config.yaml
num_hidden_layers: 10
vocab_size: 5382
norm_eps: 1e-05
rope_fraction: 0.5
doc_mask: true
dataset: "wikipedia_en"
Each number is 128 + 24 x the weight over its row's rms, rounded and kept within 0 to 255. Layers, rows and columns count from 0. Numbers have three digits each. The size before them is the row's rms in percent of the matrix's.

# layer 2 MLP up, 768x192, rms 0.0963, rows 159-265, columns 0-63
103:112115142129150150101137109126127114137146121113166151142115123144070146132147122112093174144148128099177114117209112105125089106150099152126134139117117173108108136131118112156138097165165141
093:138153121118134102149144075127142085163140147062111160129143130097173124126163126096115142148104131116140085104135099153110127097140173158134150166124123134109110125152141102085143116168142128
106:103148098127118129095119162138143124115119123127131107149138135082153138130122140128139131142107112166090148157112113128120137104166104096138125125101107127143091117175090151109104094106153159
102:110150138123122125115101125093116150138112114121121142119110142079145128127115103132092130158133125174163154174128132108148105140147113124146131080114143127126131099140117124116129129134168097
121:123107158164110151092116116106132152115154131120178154156145165126089141132143159112148101148111139130130131139107128137146095110172148154141153110110128150130116124166099162138115137120103142
130:121135151155121092107106092105172145139151124122152181175160144111137138143151105133127101168148132165143134120124118081129107121139154114133152105164111118085079156105075125097106155107144149
100:164132155161142092131131158091128135126185099140156125119122148166124158151159134153172091143158135134084119131191129110102131137159111143141146117171124183136144115162091109102141159101167165
116:165136161112164117156088111111135136114095137111172167080136113123148156148084099132133103129167111168116148120117063107115110103121118098104132133133113163126126108105098096131138138121115141
127:154124137170147100124072064138205134147113138170161154152139112073112099146153115141179111125139157138119096152144144120085087109135175097123154142139095142120134151108134146119172139130128146
118:102109115139140138096121120156147142150176108141154146161173170135115152142091142151169145135147177178161141137133116129091103117154111142122122100132114145099101099123124165141160097136118153
116:103143160146116146106134098111138149126110090152149141180137153099147118108130151138123162158122128144123109133160128097135088128146125127124079108085133153095164117114084145134145122128155153
063:122109144142111138067103106127136139114100117155142139107158149060102142127128174106146122177117134132139144110170107122123095121177116111145149126141106141135121152108074169153110137121149120
104:142140159124138165131140110178122132112158139136139081133185180164141134109135160165116128136158130137132123096138138121145121115145136141142158104142124173131120168151078113139138155164139115
100:134134097148098122130119111137132116145121120124126104121132158104106160152092108119152118138146136147119172096186105149138113073153114137144122099082143170089141102133072110082107113129105119
109:149119158114169101112091104099163125160109098138175139112136103127175099145122171107102123121184105141148123118118124125144116147130179109140122108134115131109170127113132128124139098148131154
134:076141126151144116150107127113144126093195134173151197135132115087097135122154145138154114125157126142130121097132149096096122105143167084116173145097113119127118132115118124175122101142122141
125:102127142131121115136119105112187164141125112121152163147139132104126103120111152129132132180158109129124172134179087066081139113156118121138125131123093154136154171124138135149160155110151128
107:132111111126083140128104095166127110133126138104154092113148113081128126118132190154147099133146133119159129127119131132136175156138149117133135123117127171110155108127063100118134159114124155
103:159117121159119100114174081141130109081164125110126072156146144118139107147132137159108135160139156106147141139161095152176090162119139102125088105095093143126095118147125113130100139110164131
114:176117132188125100106150116122163155111134088102134144157139138105103169131118101139117128146138122171114126141131102133149113127120149096136152148103126157090128099147086115098124148098139113
117:114124122123113127111121125134129113134140147135150139152152145143111183105128158122141125178119130119127107092173127120111140148128175117115120129151125149174120171109124161145114129181080157
110:075110150114135111088126086104163167125117117092156151151151157087145149145151178115113075117136150119143120161131108115118116128145171130130121130153096116116068131136109101147110101134103113
118:130081115180086126091124112161164129142116109135153133177133111112134128123149128139131132155155143143100101079102133096143135106145146090138146126146120179118122132143113137094145143146144112
107:112108140125149131103155135143104125138103158103181096163159117098116121141148117123115163123168133169138097076102161125135125089143150112158142131108133195133115121129101114114175093164136168
112:158109155114108119066136131116136115087111136130126123148141138099156165104121117155132100158150132137085123141154125143113105146131124068123114152125110170117155135122127124118107123154113115
112:115123136142112111055146105137151121134137092099138163129153151131178138146108147158097106151149169130126113128107106165095130102124136110122151117121123182155085177137130154118208172118107117
091:111128126138086116135099106109121099147092143123124137116169181091141117137137127147153121138130150152139135126099142134071116126116091120153173119124157112125083137081079107100096101099155164
103:102132202167163150148163123136125126095142061088145135117155151108129126074108163165151139122098151110137104134185128121116127119108157164135110100080100118141110144131132135142135136158153130
107:137136130168141142096151097128119136154132115179149137138197120106129141102108147196136093113186112154134110124155114128084148090130118116122125107141110145110110137140141117146099102102137111
127:125129152155139111111155103106129139137181075160120133154127151137126174099144135157148102152129178156172121139127157088106085160170105142122141105129124144102120123138139171122137176139149142
108:127118119177133135086104147136123131151122158114109111164152138108130126175097164122162110145160180152170108126157125111086149149144151145115110099145112163096148135132074168170124092129083153
121:138136163191122142091102170110154171115175127109086091122151132123128155105152125088151180177111140146131140079124129108134108141142086145161145128121121130113095127152107111145149123075103108
069:123120171148116140114105108127141154135132115146178155116146159083108139083127158152136121169139162150153135081171144111124102148143161114175153123101135166088144149138076127130153128138121135
104:156101129181122161117133117156172120136113098116135138135130119122137124155140134110155121129093128130130143091133103120117083109156153103148143111123091135141065126111107102178110089147111130
050:135083166192119122101119076140151165108145097167141107117169137123124169127133146117133099138149142123164135115155118118115092128145120130163145101132149146112125148104109154135172156145136174
106:153091128178143127124131116139131156145108164140127125127176147124115130137091191116120085126111166120115130094133149104087128139114118140153150099130143133120117127114156148121141156100145112
064:140085126153142127098125126120193111121140138132179122126148161099116153105131145169141110141127160131119137147135135101114112127177120117121149124141124165137165122126109140142169105126130160
104:106142161135151115108119134120144168127182163122126145132137109156082120115140125133170120123136121151159142145191089123136134118142144090096117173116119164101161132098074154148125119134119114
046:139120153147112129107129115122165104136147075128181136114154160085080174133150111142156127143129119116116143125154130110110120155146145134141134121123134167071102177138119158157124138112103151
112:155151120146146141105138120141138134085180086170192110112167148113106135081116153132106127120149105119129101125126155125108108113149114109114133133162112104168105181097086138123138112125121122
132:146143131147139161093117164164140103158161133144094103144155151119133123123084126135158150165125119148131145114120170107077131151174083125127152143125106149118146170109059143119144148143124169
121:092144150110137167134136142129138146150138154119155108131193134107144094108141144160129128145184129118104115100136119077114078072148125124147173122112115174130095130111118123137148099080115124
099:123126122140111144135123129127134124108135144182121097107098133098129126151151125108133116146149160132117124114147110156159100113117135123147145153146118128159124141152126121125117136179124177
107:118151180137132136155132113089138144147110112107175178142123149119149178154074149108137105180154095153091146137177176131137146099166125138139163130140098153108120145136083103152112158136143129
110:154156138103157079147095132095135098143125092104131103108151157113125158105135153134116133156096120133154131170159154130125145134125136110130130132140124130163074184167085138113135152105122171
066:100147142143095102059095115146164153103171123119163147141143157142148115143143147126162161161116131149104153132157144142161075106153116122164143078097156150138153102149148145115185089135161184
091:091152105111141122108133147129119143072130159117175105142178133130121107141118112127117083137175164106176104130127164122113101136155139133111127091137173139117134123140130154116146119139094108
112:142099109171126094147111119100135157128096099119148123112116128119139117116138100146146142151156126111130175077144175111129112092153094160130129105169125180135087107174112149162136093138166162
091:093163157175161108131131126204145144108129120096132138104141142141110125141110183094129129149099149133130121153158109158158123095144081165132141119106099147151134131173083166082158117114136149
095:112152185163135083075122130153146091168133136160131169109158164120123127134135136094156086126131133089163122110125107087083076159155109145102106102170154128082127122142110136143141122108170126
064:093133158160108128098147102133174139120123109136169124140144144087147159135132162141150093152118118162142140102129121063133082130143154149153159121152139172134113159116119159125138118128125148
101:136155151160104114153134137168126120135140111089117111112158134082139147115100122132169117127138109127138189089144109140101107087164108158156128100103104143116147115130107133110140095119127149
095:144121124127154061132113127113141135132131118100130147138141106148137170107105148110123143191127140159090113138117145148092073147122130109139105127123155108168150192132144110109164141135116147
119:113131129109136142120145132103192105119122095180137100107144182073126128125149179145181145151114108117141127100171111109128143137119135090121154121148122124130137130154120155142141121150114168
104:110159163138115126105097116115165147051138121137170121131157131076148118105107158110111114120124155120088117137092130164145087119130095088081105127100137128165079117157162128132120104137158149
078:126086169154134100081118081120154134118137088100182143152201152097098148130133161129129132169139154148170150075143110096114104132169138140162123135138129167141097160159076140132146135142120143
099:099172129155102084125089107157152162104121137106147130153142136070124161132133145112183081150129123150135120113139135099136114103130137125170148133127166163129104102104152121107125114127112116
108:125115174132120136086137104093165156148110099127137143142147131104163137094130159171135126140116135146111145112147156119100059140192130142167152085113101141157146127112113123154166117100079162
067:153109168133125116089108152151168135139165111128144105109155166122113161118092124133116136149120158129100137079118093085118074135133136143149134160078128165153114149136093137136143108173130208
051:158116127156157115146117089078154131140137131112178143101164154080097126133131152143157106166129145096126143137144149141122081141136116096167154117132125142098135147128121160164132121088080151
093:123105160134136124151130077126170110141133120098129163149130153131125157126098191131122162133126134105111107114137139128138097169139115139134083082145094148124144150108084117089142104138100132
102:139112141160124121096116149138114101124166142125142172176105182095139123129148165140156129162140114158125119123146158172123129179167127120136142152107160160081123154169138121131157139123140122
092:079111173111119151136103079144176116144140143150165160130149163127117141125133123090123132159149180147098109151089107105117117104147174144126152066156143134095135109107121161125128159125131162
126:112105140150162090124129112097149174134094154187109089132126136116137105132095126152163089137126136141112180127113129102075093164144166125099143148123143132090124135095100152141138093146111103
119:144105117115132115114126130091173107163135149160127161113161118107144157095108147102100135125109130153088143136138109034111112148151124167141158155123138134110092131146121143134127116121115093
102:098124143088104110117130150150174136162139120100124127171176097122143153118133104102140151169110138122139143131138138121124084137140123144126094140105100133112111159145089125126146136118112115
097:122138157090079133129104127081137122078122103119151112124152104147130089143146150136156094178098110132130148133099147099151124142130115076116153158127095132142139139145123150134110136167136155
065:135128156144122102099107074134154105109134111134153162136160140109109145091118154154108109182165160151122132123155129084101093151155131130136146133128148174111091144136090115113145132133136152
101:096103137134094107130123113109136172153107142123142085151130105092121128131158137120174138146119124107129120103113133118109090121121132120132118151142122128150118150160135115146136105074102148
117:142160128155151129119127086153130173123158128141145094162150120143141139124123119111113117110135137107109112168119129123140047116149125136142191158115107128160086142138128137114124183131143108
084:110130171124139096066095117156117166152151115142183113117148120092077178125103162090155138125093176131157141103137131127130123099115102148104132133157115123150175124129151162128122142144123096
108:094121147142125122138103126137136154114124131131116125164177162119131142101155150116137135134108134172093096121091126133143137151209127119107108133112134138159103148140095115129186126117110177
062:134116141148146124111122091111148123133126125121203157106187165066088164112146141149137112155143120142115121090168140102126102147151154086174144123160125189135109154158090147139143134140113123
124:127128123187127120091112078134139152107137135113142164143104154126096102127119136117159115141107142145146121127153108125140151133128139139123157147120141212113125150134073132118109147134160184
120:113069178146126156105121127137117113114130139174150163083115130113105105159102117099157142147178142163108133079121130131119111097180106114151171103111136153142081156108131161124110136131108131
124:129103141114130147112133074121132123123114126094140091097169137135084172124163143127114125149121185122094142139148118134089087120160132132150131127150143142125139154168065142092142108101080166
099:150101142126112130104081106116151129121122109145136170075150147073117130131142141125158131130138130151116124144118130102086107124128103156123149136135158125084163149098133103129190120168078122
099:118093146129137119132133133148131116131156104139152151126182137157118122145113148121127124149110158134150136106127083082085134143131121128111133140139103130117116154129151106093161144124131122
119:181126104146143127135149127158140096124179087102093111125129122142132106144138106104138151141123128105102121098141119156112128109164145109153127148173079145085066121144092104126162124065118178
096:127169149124150124147104137100131118133143100157110129140159138125121118113171158175089140110165152117123127129144120102108106102140168137119124111126135130100138120091125139144150137138086145
097:170117128109129097059133104147140097130118096118179134095145120140117142106098101150160119141100123089140108129148140116100127154127122127171135129139104115108156150150081126138145135132152134
098:114091119115124126128106071140163119117086107138117165172150134095100122094147162118153118115102112176140156110140090139117102125156107135127119141141121158112136119135087142145100088131133178
072:129128132142143121096120104111178123142134097136154146122179144093088154106147149133159092148127125145097114095149140093093101138171126103158159108110136163093115167162116124147130124157126149
103:137098128147102124099119087144143134130099131136202157128125112136131140103113111112119162154133138123161159110121132146126104101149145129113136118166181150138150140139136159126130129126092134
094:124114124128111111105110102158211129137125122125132130121151180112090153133125109138126088140101134121136124106126164144145106106151130158089129147145148123059132127155075124139136092136106166
106:105116123145141137129106092119154101124112097142181153101168173117108156106138118132160091106160119112159129100113169135133141149130147108114156110176119141102108162147135144115144133119123125
069:107122125136109124095131101116142157123169101160178159137183173114097141098129163129168091154131133144098131129157136098115116152140177108148135107136133162099128147149124136132153132138127134
118:113175154138080140103112120155122165099141116119187154145168203171166162166131136125134093148146123165119120127125103119150092120141119128132131142156099129109155131152133102124152131168123126
082:110144126110168137111096090138157121156121122135215157159149153118118138123153106121147094125175107082127125091160108129110138150131161155133110104119132127101139144149087104135113163133116140
103:089118187152134154154133117125145089097113108106161114118142108078119120135104157116125135146147144115139127158164156127126127143134087138151148106107117142133124159120093112184135106157126172
096:125141118173146136100108107130177115125110125124126159121146167121110115155101130132159097131159155153123161163123101141085110130161164117159148168118138115129114133139115071126183105095153118
095:105134149107124110074096131152127148191120135139190164129138116144151152110114141133124139147146095181146152113120119063112091162161148133129094117169147127135118141106121124129138113164160161
100:151102112103126119114086142131106119107151103160147124132150143136126162141113125110109144167088175152124130099124093065094108157150134110079116129133171161133138170112099133100130138132138128
109:105112151119120134134127085117107120184129143092142160135175162131093121090122175140101166154130105168165192106140140107115096124190095157083114100142143127151127114095118175115115123158106106
109:152137156185115138128135117112163161104119095118142141164093141116125179145165155129142128131124139111162100149122185097110090120121137083170143110150128134118136154105088123120141126152099132
113:111140113128149163151119115098148096165155156141162136152151157138062139149142121104093147146140102075153145120154122131061109161138119118145122111131162151115146122130105106134137083134104176
104:086132136162136164115135124160108143164140122159128136122107194111089140128162095119165135123141104125139151154154127131163088159133120104161162116120181141119119145119119126102131115165132138
110:090129132140125142120124111114128082122107143137121115097176163104117108152099142144123135129143122161116129108169114152136104145143141145143134080085106134152085139135110155108116110105153130
112:114165149134123115159118076147186146163123127191153128105109134104116162128147142138130125202099110165121136155158135097102155159171152108113149103093090117146124153138105116081121145155113136
121:150140132118110106126133096147155124142135133177138134134107100108118124090174102123078145168091145187160114137120103133083137059134124133121121117106161158135111151149128163078105114089080118
086:067119144134087109114146084115132134148153095111171152163163123125142177124131141163129131180148162139120147116147117104103091129157160126105147135156107154126084129143105121129135137127115138
100:120101128120133128125113103133143143147149114129147100116134117135153135106126137099130156145122089113160124094093176122121091116147189149154137101098115162136149155176113116104148103148145159
124:097135158119100147130146128138176127130137116119132135129153144097133117104151101114121142135111155134148126153131178085081151170177125141116115099128138157122086150105066103110196134149123139
059:094137140168103158074108104158147115148136106157184123133142145134130142127086149157137156159129156157107162120144157131134108120178112167176132108095137170108135117138106123114148097135127153
110:107163165136125117096143100134112178108156110109128122181141157155098144112134124120126146130160193143156108143095083150125101086121172125113118092100160150131109162140101128118162134141201115
096:145130125155125125056122165117143102120096106143135102105170157098130125116133104128108087137089132113181121160130162129142123129145140137128138161136150164161121163146101126149146116137108175
103:104135153102131154139106103120176116080111118118124165133154132105095158092151128108125155118114143107102141130177103072099119131147162153144134147187088156159104153179154137115139139135133149
# layer 2 MLP down (transposed), 768x192, rms 0.0959, rows 159-265, columns 0-63
111:131113180101129121137152169194137157130161108121115136149056159160112127123155142146124119138099090177113135132119111150126150132097124140113128114079131145179135109131114109092120115135193113
098:163117105105122132113103151154107112136121111161103122091113138106096125158139106105141156151163098172166157135108117160119149138130206124179084148152102148105144134113111077123117118136131127
114:148137129093090112101128114146152096138154102124078119123114122152135164151088113106134150120115160103160120126094110112110160170132111100137125147148110095135138147139141084134152119136161128
099:133122162103156121149093119120135124139152168143133118109095140143066126128138152166102151143082120167148116125134089110136121128177118187186154164074146091119138093139111116154119081131144089
112:159095098121116139160090132158147147124171143114125159098134115097128139162105080134135148108165103146120133156082098125109126152112120143141130138150096126111115114149105124145109130133127103
123:117150115119127144113149114140144123061126100161128127143152166079086137118174095140155074108138133128140105185125121134135134122105157122101105121160135106126130136095135095167116092095100144
106:140157117103122100107142142184141116166156086114153154149126091103116125135113155115115140100092134165137185110160121145103149154149095163100114094112172115165096151129143097139131130135123154
118:149212154110120137123112121132129108139067178136136173149115142124132157140152106135128142142122124107115141184083117115161115111156106098131139139153132150128168102130165143086101129120138128
117:139149140109148149140125163177134133155148093093107131156168144116087111128165119159164083164156076099100159152135138143116098135134122147120125163094101129121091149153117126165089167101116147
122:127154151133120168147151127121122132171176123078128113152140088138129111124102135155185084149126098143116112113101139125123192087147149077123121129188127111151089097108154099099091115138118114
109:162102136097127111090125120159124115099138108125159106131140123127113113125165150123124128154152079147133146108085138137091130156118192144098158138152192131134087137139112208100110139135140093
064:116136145106088125085140111152104170149125115094119149145142115136149105126161082098163137127128136102144116132127140150131115129137135151094146139145132161151144125128125098149144165139144110
097:079139171119098111142164125160130149099146091172129143122078118111113134125111182120116131162089143132135098120100171123113139142129152069102158131110112086137129106115155112170135097144088117
105:133083193074138106156152149109134129165147112085114155174106146131128100116150101127165146154115134106134129151109091188111122151129120118137118171162140147112074123089141147116100097146119082
107:199129114142118147124144134098117085125127145123129113158128063119118140094180145110068150158122134131146103153127146132116116137162116102090130149201151148142124168107111120091145163141124113
128:136125129130145125172138151115112130114086122098109071128079145117109117122121091078131115137129098108121120146102187140115140106124158179136090144123102079117130161116107136133118125136116137
122:159105081053143140134153115123155141070114099105129137147132141097098108118159157114145115156145075140113173123138093129147151099148139138127139164097126134109185128110132144167118126120133100
110:111126107131116159154136160128133139163123172164120093095132132128131146142150085126101117108094115056150091136138159120120151140119174132146061167128139088152122127092117080122110154133169144
106:117116166122130132118139118162134141141118101156131163138110155157076105130138119125106155097117093150113151140114132128134165110116140147120136153132144100144122079101129118099142121125161128
112:165191128176082134139104124126137111141135154128106163131148135168111135140114135138157143110127169120156170109164159163128158164136160115121153109128164129107148128162168120163138143108127117
121:122160120096125122124136157127107145120199136128139142152124122134144097134146169149138101119146133148141138151133119146162069146182104120158124160134140115145135093152107149125149170152116091
104:086128099130104146139154139097084115131206140177139141156103138158107047130145139103070110179131134118131127123134094146130161113153131121155110140158119095112104104104141099129139147118123095
119:109131105144131076107157118115121119136165149128116124125118163184102118134151142127187178159153098129081136129141120137137134148143177099117113180135128121153170136152123148142139104108149143
111:127118158094134146128140102155142128160153096110097159168138112134166112155122090080126127158122155112084102098087176168104168172091069138139078160108154125107102151120092155127148113168145120
117:158162166132125113161164156157103141142141154132114109142143140175123142128114135124108146137158118084106131128142151111146094145126155091163088148122071106170106106094111122132120142117121139
104:140144106153149178169179143130147129136162138190076157111104086171116118107148113098106142115115098131129115121131128112134101125157130116109101133148148109158137120152122140121118163128123140
101:168121122177112138185148109122153138155105129130160139159102120142130116143128156138147143119172149132133129170127121182141103124100148124148100103150140165141143126116174099133135168173161092
107:141124131127180128147168157138103104078112105128161163115131156093101097118121129147125115147112073148098110116153156188120146098145106125120103158112160098107140096185112086109093120116151091
112:159143098116149116085144113104104112124116151125142109108096129129106146105165126115161124107112104119094192129134141167132153114122110089099151126125121142141141140163139098114068102103110123
122:126177094135165159116133168134132146152105158109155152105116126106125103160128111112124135101130093103107110112125133147103116130140114124122106142135084090124144144105123116095103093134058099
105:169105129137139122127159138118108105169178091132137102122104113095168105142119165116110137143163131160140139144148138143135172137100138110139176104118153130125144084114135142064083152135148133
127:143145123182084112106116116125141123150126159076139107129112114109100125131109163130163113087065115143129086160116084162135104122137103074105144152115120103143164095129160107168097128138145089
063:176095120110133129147167111133100162099141103131142147170129107131124112136133134148105117117101088116130146098126145107116120108116156105111134133110104122109139141130133070164112192136099074
107:161115138121114123099112154163133126159151166142123109157130084118121147127158103144104123152127112125160122143151162181109105126123104145148112120131140115163132108096181108172113143135121146
056:170086090087107104129143112128149168142126143075144149136114122109130109105162067126149117142164093152112100180153101140137133182129136120103131162132090153135130148103124076129120133130139073
103:132163137148115172137132121112154128136143109156123096137141124150149101150110133114113161128139118112127101096115165109133170115120161111142137144129152090128122112125125121129116134116189079
068:116113115137098141125118121111140140161146151119117134166089108134123078155134078101144116137143126128124175099160110105124101216149123125145133123153120143164099142114120107143153124132144062
104:120131152081144136088131125173114151122195143113103104117122103143122109135137168122139163157124114114169103132096117177161103092170130128143142119111114113107119142108137138144121131109151126
051:159107100128078141110159090122113109144147117086146181187151153121114128109146122122096138134137116109149175176136117136115119118143136150121107151107137134132124152122107133151112155107139112
113:107092126137144149099115132141098119096114134109109141129118108114141153146138099130143109147121126152114145145087075133101141143167127107110116170134132135116145129095129071121095122194171132
130:104095161163088127103135122140106165145161133118099130110071129132130128119101178074152134064099145122171109151121122106127172136164107142115109216142103137136116111137114118141122183127159172
118:141089148162093118134139128130145146117138141120081116102128154142137109103137137139109099083144149132123069104134111094128108151129156099155143092115143126144110120138115091066135153109118097
107:119111179078130162113145165164163137123098113135139126180087125150115134168127130091114110143132117143142114125114135150124155135087131137101072156132143136139125121123168144088150104136149131
100:144135105116109084140166133130102125178133105139093140115085115091153138101132079159144141145112095171138150157135115133149141111162137180131102112116137128131099119113151151156136156110166124
112:139112135122116126141102136146114103147132117130110119127144089170142163114134113120128176139134103106154115165146175126123127114143142164122123146136162147179119124124167131143166152124096130
061:110150148167127156078142108143128123144146102166169126098142100159086144137139131156131107136129138119173121099129114151127116100153141151125126120151120175159120137121164104134175145149059102
113:121155115177131142093135168156072144159135123100113133116133149148136128123138099120104114111112120133135115160129179130149123152127116190105141145116131092174106073141178138076131153124114117
114:134136076127098128136141159124139104147149121094141103143121114167109127123154135094143151112110115167121135110122112120117176141138107170178135151110110137118117095146141040115131165127127140
083:147092123132100128090113141140123123128156114103148144112109109118130129126138097119135141106174139143164140154113110100111174102142145169106130134118108111130126141131133119097129143144116093
079:114128102137141153174148129132088136121106138091110102124127158109131133149130132145153133159144140164135131129083170106172178121144139125105153135122149163144106145114131107141132123141086122
063:139130137104151166139152101141119136155157145133135164188114118120150095111167105133130122108134139134143165145143127101095094110095168153092128125140143162164124137153094133105138152098136129
094:093112144121138144116145150123151111161123132119160134127098156102120080144154122111102129158151174136123094190107134126140099156131139132091154155107162138149114166125127118163148137108135119
087:144150137112095147141132140164117088126096151120132111154084121095141093139118136143152151124139094138118134119141148144139123144087120125163107147126147100136151127098108109147102122092141087
122:122136102131146092149098130124152134116127102177107119136095125141142109186122109143122178136136142102136150109133092136110138151136120088124090105112143098154111120096135144114135156100138112
121:166165132105107136130159141139156127140169150112154122151136095111087111149149139096137105107158160117149131103103143137118127121146098116095137171124107088133080095159154129115100129141130115
069:112133083143121132197098102170129136156154125112164162117092129102098119137156122137137111136158080134113122132106120117099075109163126078136132127133142156134079126110133090139138146140108104
107:169133126111089114114115145161141103130150112151124145150118119097112138146138134139097120107091147129160146138134128167101108115099091154145147138147135082124100127093178095085164155081161075
108:107152156146133110140121125154130137080175161142138098166121093130098108171143114123114095153139100143166137129128085152131112114122122144112141148129146134154087141145103146084106087113135089
070:136128093131146117164099119127109154116110112131098152129157136155131101192122066135133134145187162096125193189145134108118139112167115113123126150158110126119112141121160120138111106093124122
054:146107099119088110140134104158124167161109122123139162185146118115112099144142109087149153136132123170118165167111138120122119106153133134105126122108130130117105125119130134147117205131124065
102:129107114065129143157161162177136106152132140173093119130109128110117128145123115112138138142132162131136141129102104162106121124125149122143153165146130103152118111126126120091144138154118112
107:158135116160137125112113138171119135192114149151127147143081137095149117132157126173097148141143114123097127150134140100146143142155130161115107123089109145100132162143157137162139158117111063
090:136089141159093131117101167140139127131177119129129128145109121120116156105151069135132116171138101073139128153132146105112124110151120168128128147132134163105134112090113112132098112063156098
127:130126134153105102116111087122103146133102108114137132156105098116138123151170109148126160117126122144129103114073085142115126174165106132089133115105128111088121137145091128105110166115178103
118:164117123138146141142157134099125154157108170137142089143115135127172099138138102128134095122122104100118130140153141112130166146142112140125123168082093112142158149144116113141096138111117113
102:105084123130100126151125140146122127172143100154124117150111112108154129145148103165157107140138086111111125096108124142087112185147077095134092122147124162136141089125115061117118108117136078
101:142183134122129129145114076119111100132093168165132147142111147117166100125080110130160107108152151133136149147154139131119144151160095139105129152122127108127166111095112116126110078103111133
057:130133136084132169107094132117150136131127137070106145122107135113107091127142152138157123134113103120127127085166083097123160120157162095124136156088113145121144156076146146191126121128147083
104:177120117095121148138151134143108109146153136144117110147099135125109133149103098098140151128183120150159094174102143132129082117102115179138121153130138103099134098080138087110113133137149144
109:121155121116109144127131150129140114133157154155102082136112164130125096117103082101150145121126089096124080133100106154119136112182122129112116153109140097105110100095174115119161144112143097
105:144148083121170162134113149124168109142170126106136147164107120140135098158132105126118117178118100137158116120125098137128130137144127144123131121089130124130087142109110127157146060125140110
108:080151111130106166127127123126138107128159134154133122052156164128117143116137136098138112108120174103140124134166135124106150152136157116118105122133167084160158134105091087151122092180147119
047:158095126116082152125166107152131124139135099053145144164127113108126117138144093138141123147158143161128154154136114104086119119138126124120164159110113163137130138106118095141098158121123081
112:122101131076115118138134102100092120106130104082083114119099143117162103107127136130125096150093161132158139141099158088153182146133131132102120108127099110139142148105148140127077164117135109
119:134113133153132161096123167162080144089127168134135115123143129128135126109145099113170124090144099115120123164136142155147105094058164106130148160134104111096146125137119141144103147096141111
117:140163151153134140126160076152115094107140127088152124163129162179127131076129129128110140122089100143142161092132162130124136131116115122109146137166138120144137132156129119132135138100124077
100:124119147135103115133110175146113175083141147100119119143099135135077134118169134130139162137102127129109099127116167097121152120168091117129139130113153118105129145122121118156120135156124105
094:119152180112122097176153143168112134155095124119118117146122109108108121162129165117126151169169133098191141127159146140146103121185103145124131169127149124129151148100134138135128120101151150
120:170146140114159148099141106136115075156164122113127150099095081149118111127136131153137141107144146129134122126138074178147142121161088120138151133129160121098105134145162090126130166109110122
110:163161101159148120180193171094103089129111118144141147144103146159144117128136107137074157093144120103141075141113137103134114133145109139094105119128133152150089092064121116154118144124122133
096:148128105115127150128172128168120108110140103166128142159127138120112102101134135109108094114127126163092124161125146133094134118128151115090117185090172082164153085122153108077137140119083121
101:121122173100149133115124144134154123133092152134127099152105107132088146089140128142158114165111102148106108169165158161114134107132115145119131160145175128142145109091137101085162117141111165
054:131104119142109120130167121182132151166126077087167136132147134128098111110146143090126136165143136183124142157146140113094085093131149161097150147136117124164156155093146093122111141142118072
112:115142123126147155115091138095152109133111148112115124137112139142141155137155151119138135121125114121136126134140138162117120132128114120133136150100164106116134133113140123123152201122179106
088:143114134138062154148145149164079131144145109145172152143129122110118114137125124132149122145120122152124120145146047139113136086103107133126146176163117127063116159091136082152140124133125113
120:117144093105123138121107136078100068092135113088101109135153133154127160128153133135158130101122120149126151170157130074120074122118150192102143140130127113164072122126118138113085128112140142
052:146097115104093136119168112177122156132168117087134139157135118131146119118144132119151100140142152149140122158144128107085128153118120136104163168134107161132123161111110112132107162136094092
116:148092073158086132099124164117100146079143138112120145130133099118134126140126156132129129110106110122149143121113131114130134123096110124098102139131159129124118112144122120151114106124122125
067:150117097154120110131172101141102126137151088113149129154135121121110085105161144126148088121149187158113151163137161115098079098126097142101129126126125174137134129122188105146117144103085122
106:157126109107148152172147153125122133173159122155144122170142125144105103107102139127154104162139141151124118142148137151099117098141136102126128108143152130168162113135160115104121116104120117
110:167136109156107132133146137126106119123089164155091129147097181132111082140076098090126121142096146152095123134177120161095160098157156124151139129108116111144116153152116143156142161132168132
100:155129123170102148058127150168143106077096156071083131148087117151149136127116163080137166079128122104125078143120125137101141135142075117082123107152117122127117107141137167118143154108153132
097:113121112107081128120164125157113151142140141121125092168129106149145115115103156139111119141154134102135167118117143156124158143124090153111105145146114138108130133124125136136150146085108093
113:151094098132076124131143127099131114143158167120147151166149144134154120124144156094111168140098103160171142133150073083150159083149140131094098151118163171104142090109166129110131164157134114
104:093140165133120158108142159177159153095149134120135127209086114154130114144119137121120116151115141099136127123135134119120123117157110103106123115167141070140119142083106121104141115105124068
111:097126132090104079126129137109127157108135122102173167100091124117156100133150105097136137108116126106154148150094071145157174125117151154115102142119133155152128140098102131127109099129082143
127:128118135128168179085147166141112144132128159119148126133109171133121116175163078100155142098087130113099119125175097142117206122083112109110138143108123115128141082135110095134121107126163113
105:158161132099104131121131160166141110165104135137117166167100153125106116123150118119135165180121102145172149151137107158122115115129123155133118113145157154131114136115139082115098160112126127
115:136101139149055150139088124115143133143145139124132134141116121129117121125155101150127130149090112154102137162141139082178150121144118147156115176138121121148115146132145064133101169130119101
115:125171071111137139123102149109111143134108100123125124139102140138154144097099176138143139132121124118099112141166122109168122133139128179127133127109116163144132150150122118099100141125110109
073:128141137115091134129102119121152121128179143085122165144126111134126096120132091159138112149130103135115150140152110091120132124138138100102158193146112134126121151072138129108112171118105090
105:127159126102136143151132169134147104136144172094093138153093153124070170106131126101113127115105093150104136131139127112111152116125118091142101148149120089136141123092103113132125101103062143
122:111171138124120144132073106138118119086138144128132132119176108095116099122137112136160119142158076137156116149109155113097154170173170135077157154153108112125115117121115121099103137163122169
056:136133145208110144125136150149123132128115141131175094131159106127136103111117115122086139108120098107159141115109144107144110134136102123134132153101120155153116121134174087155127161133158110
113:145160167107160146120134112124116095130113109099179104151079136097118124153140140126106099089122143131126146169100142123103158100121157142074163139155150131133131147093131117163149121153209100
113:131137149123111133122096139182120122145120093146121176140140128129144118169106123168089142106164115083172110122104126167148168088156149113110123152120157159152092096152160105157136146108108136
101:137139128138074134118116189160138134147125138120116144112134117117127130151143114048136177129147110123143110120140126137136107151120105080130106136109089107117084085128108143099130177140149146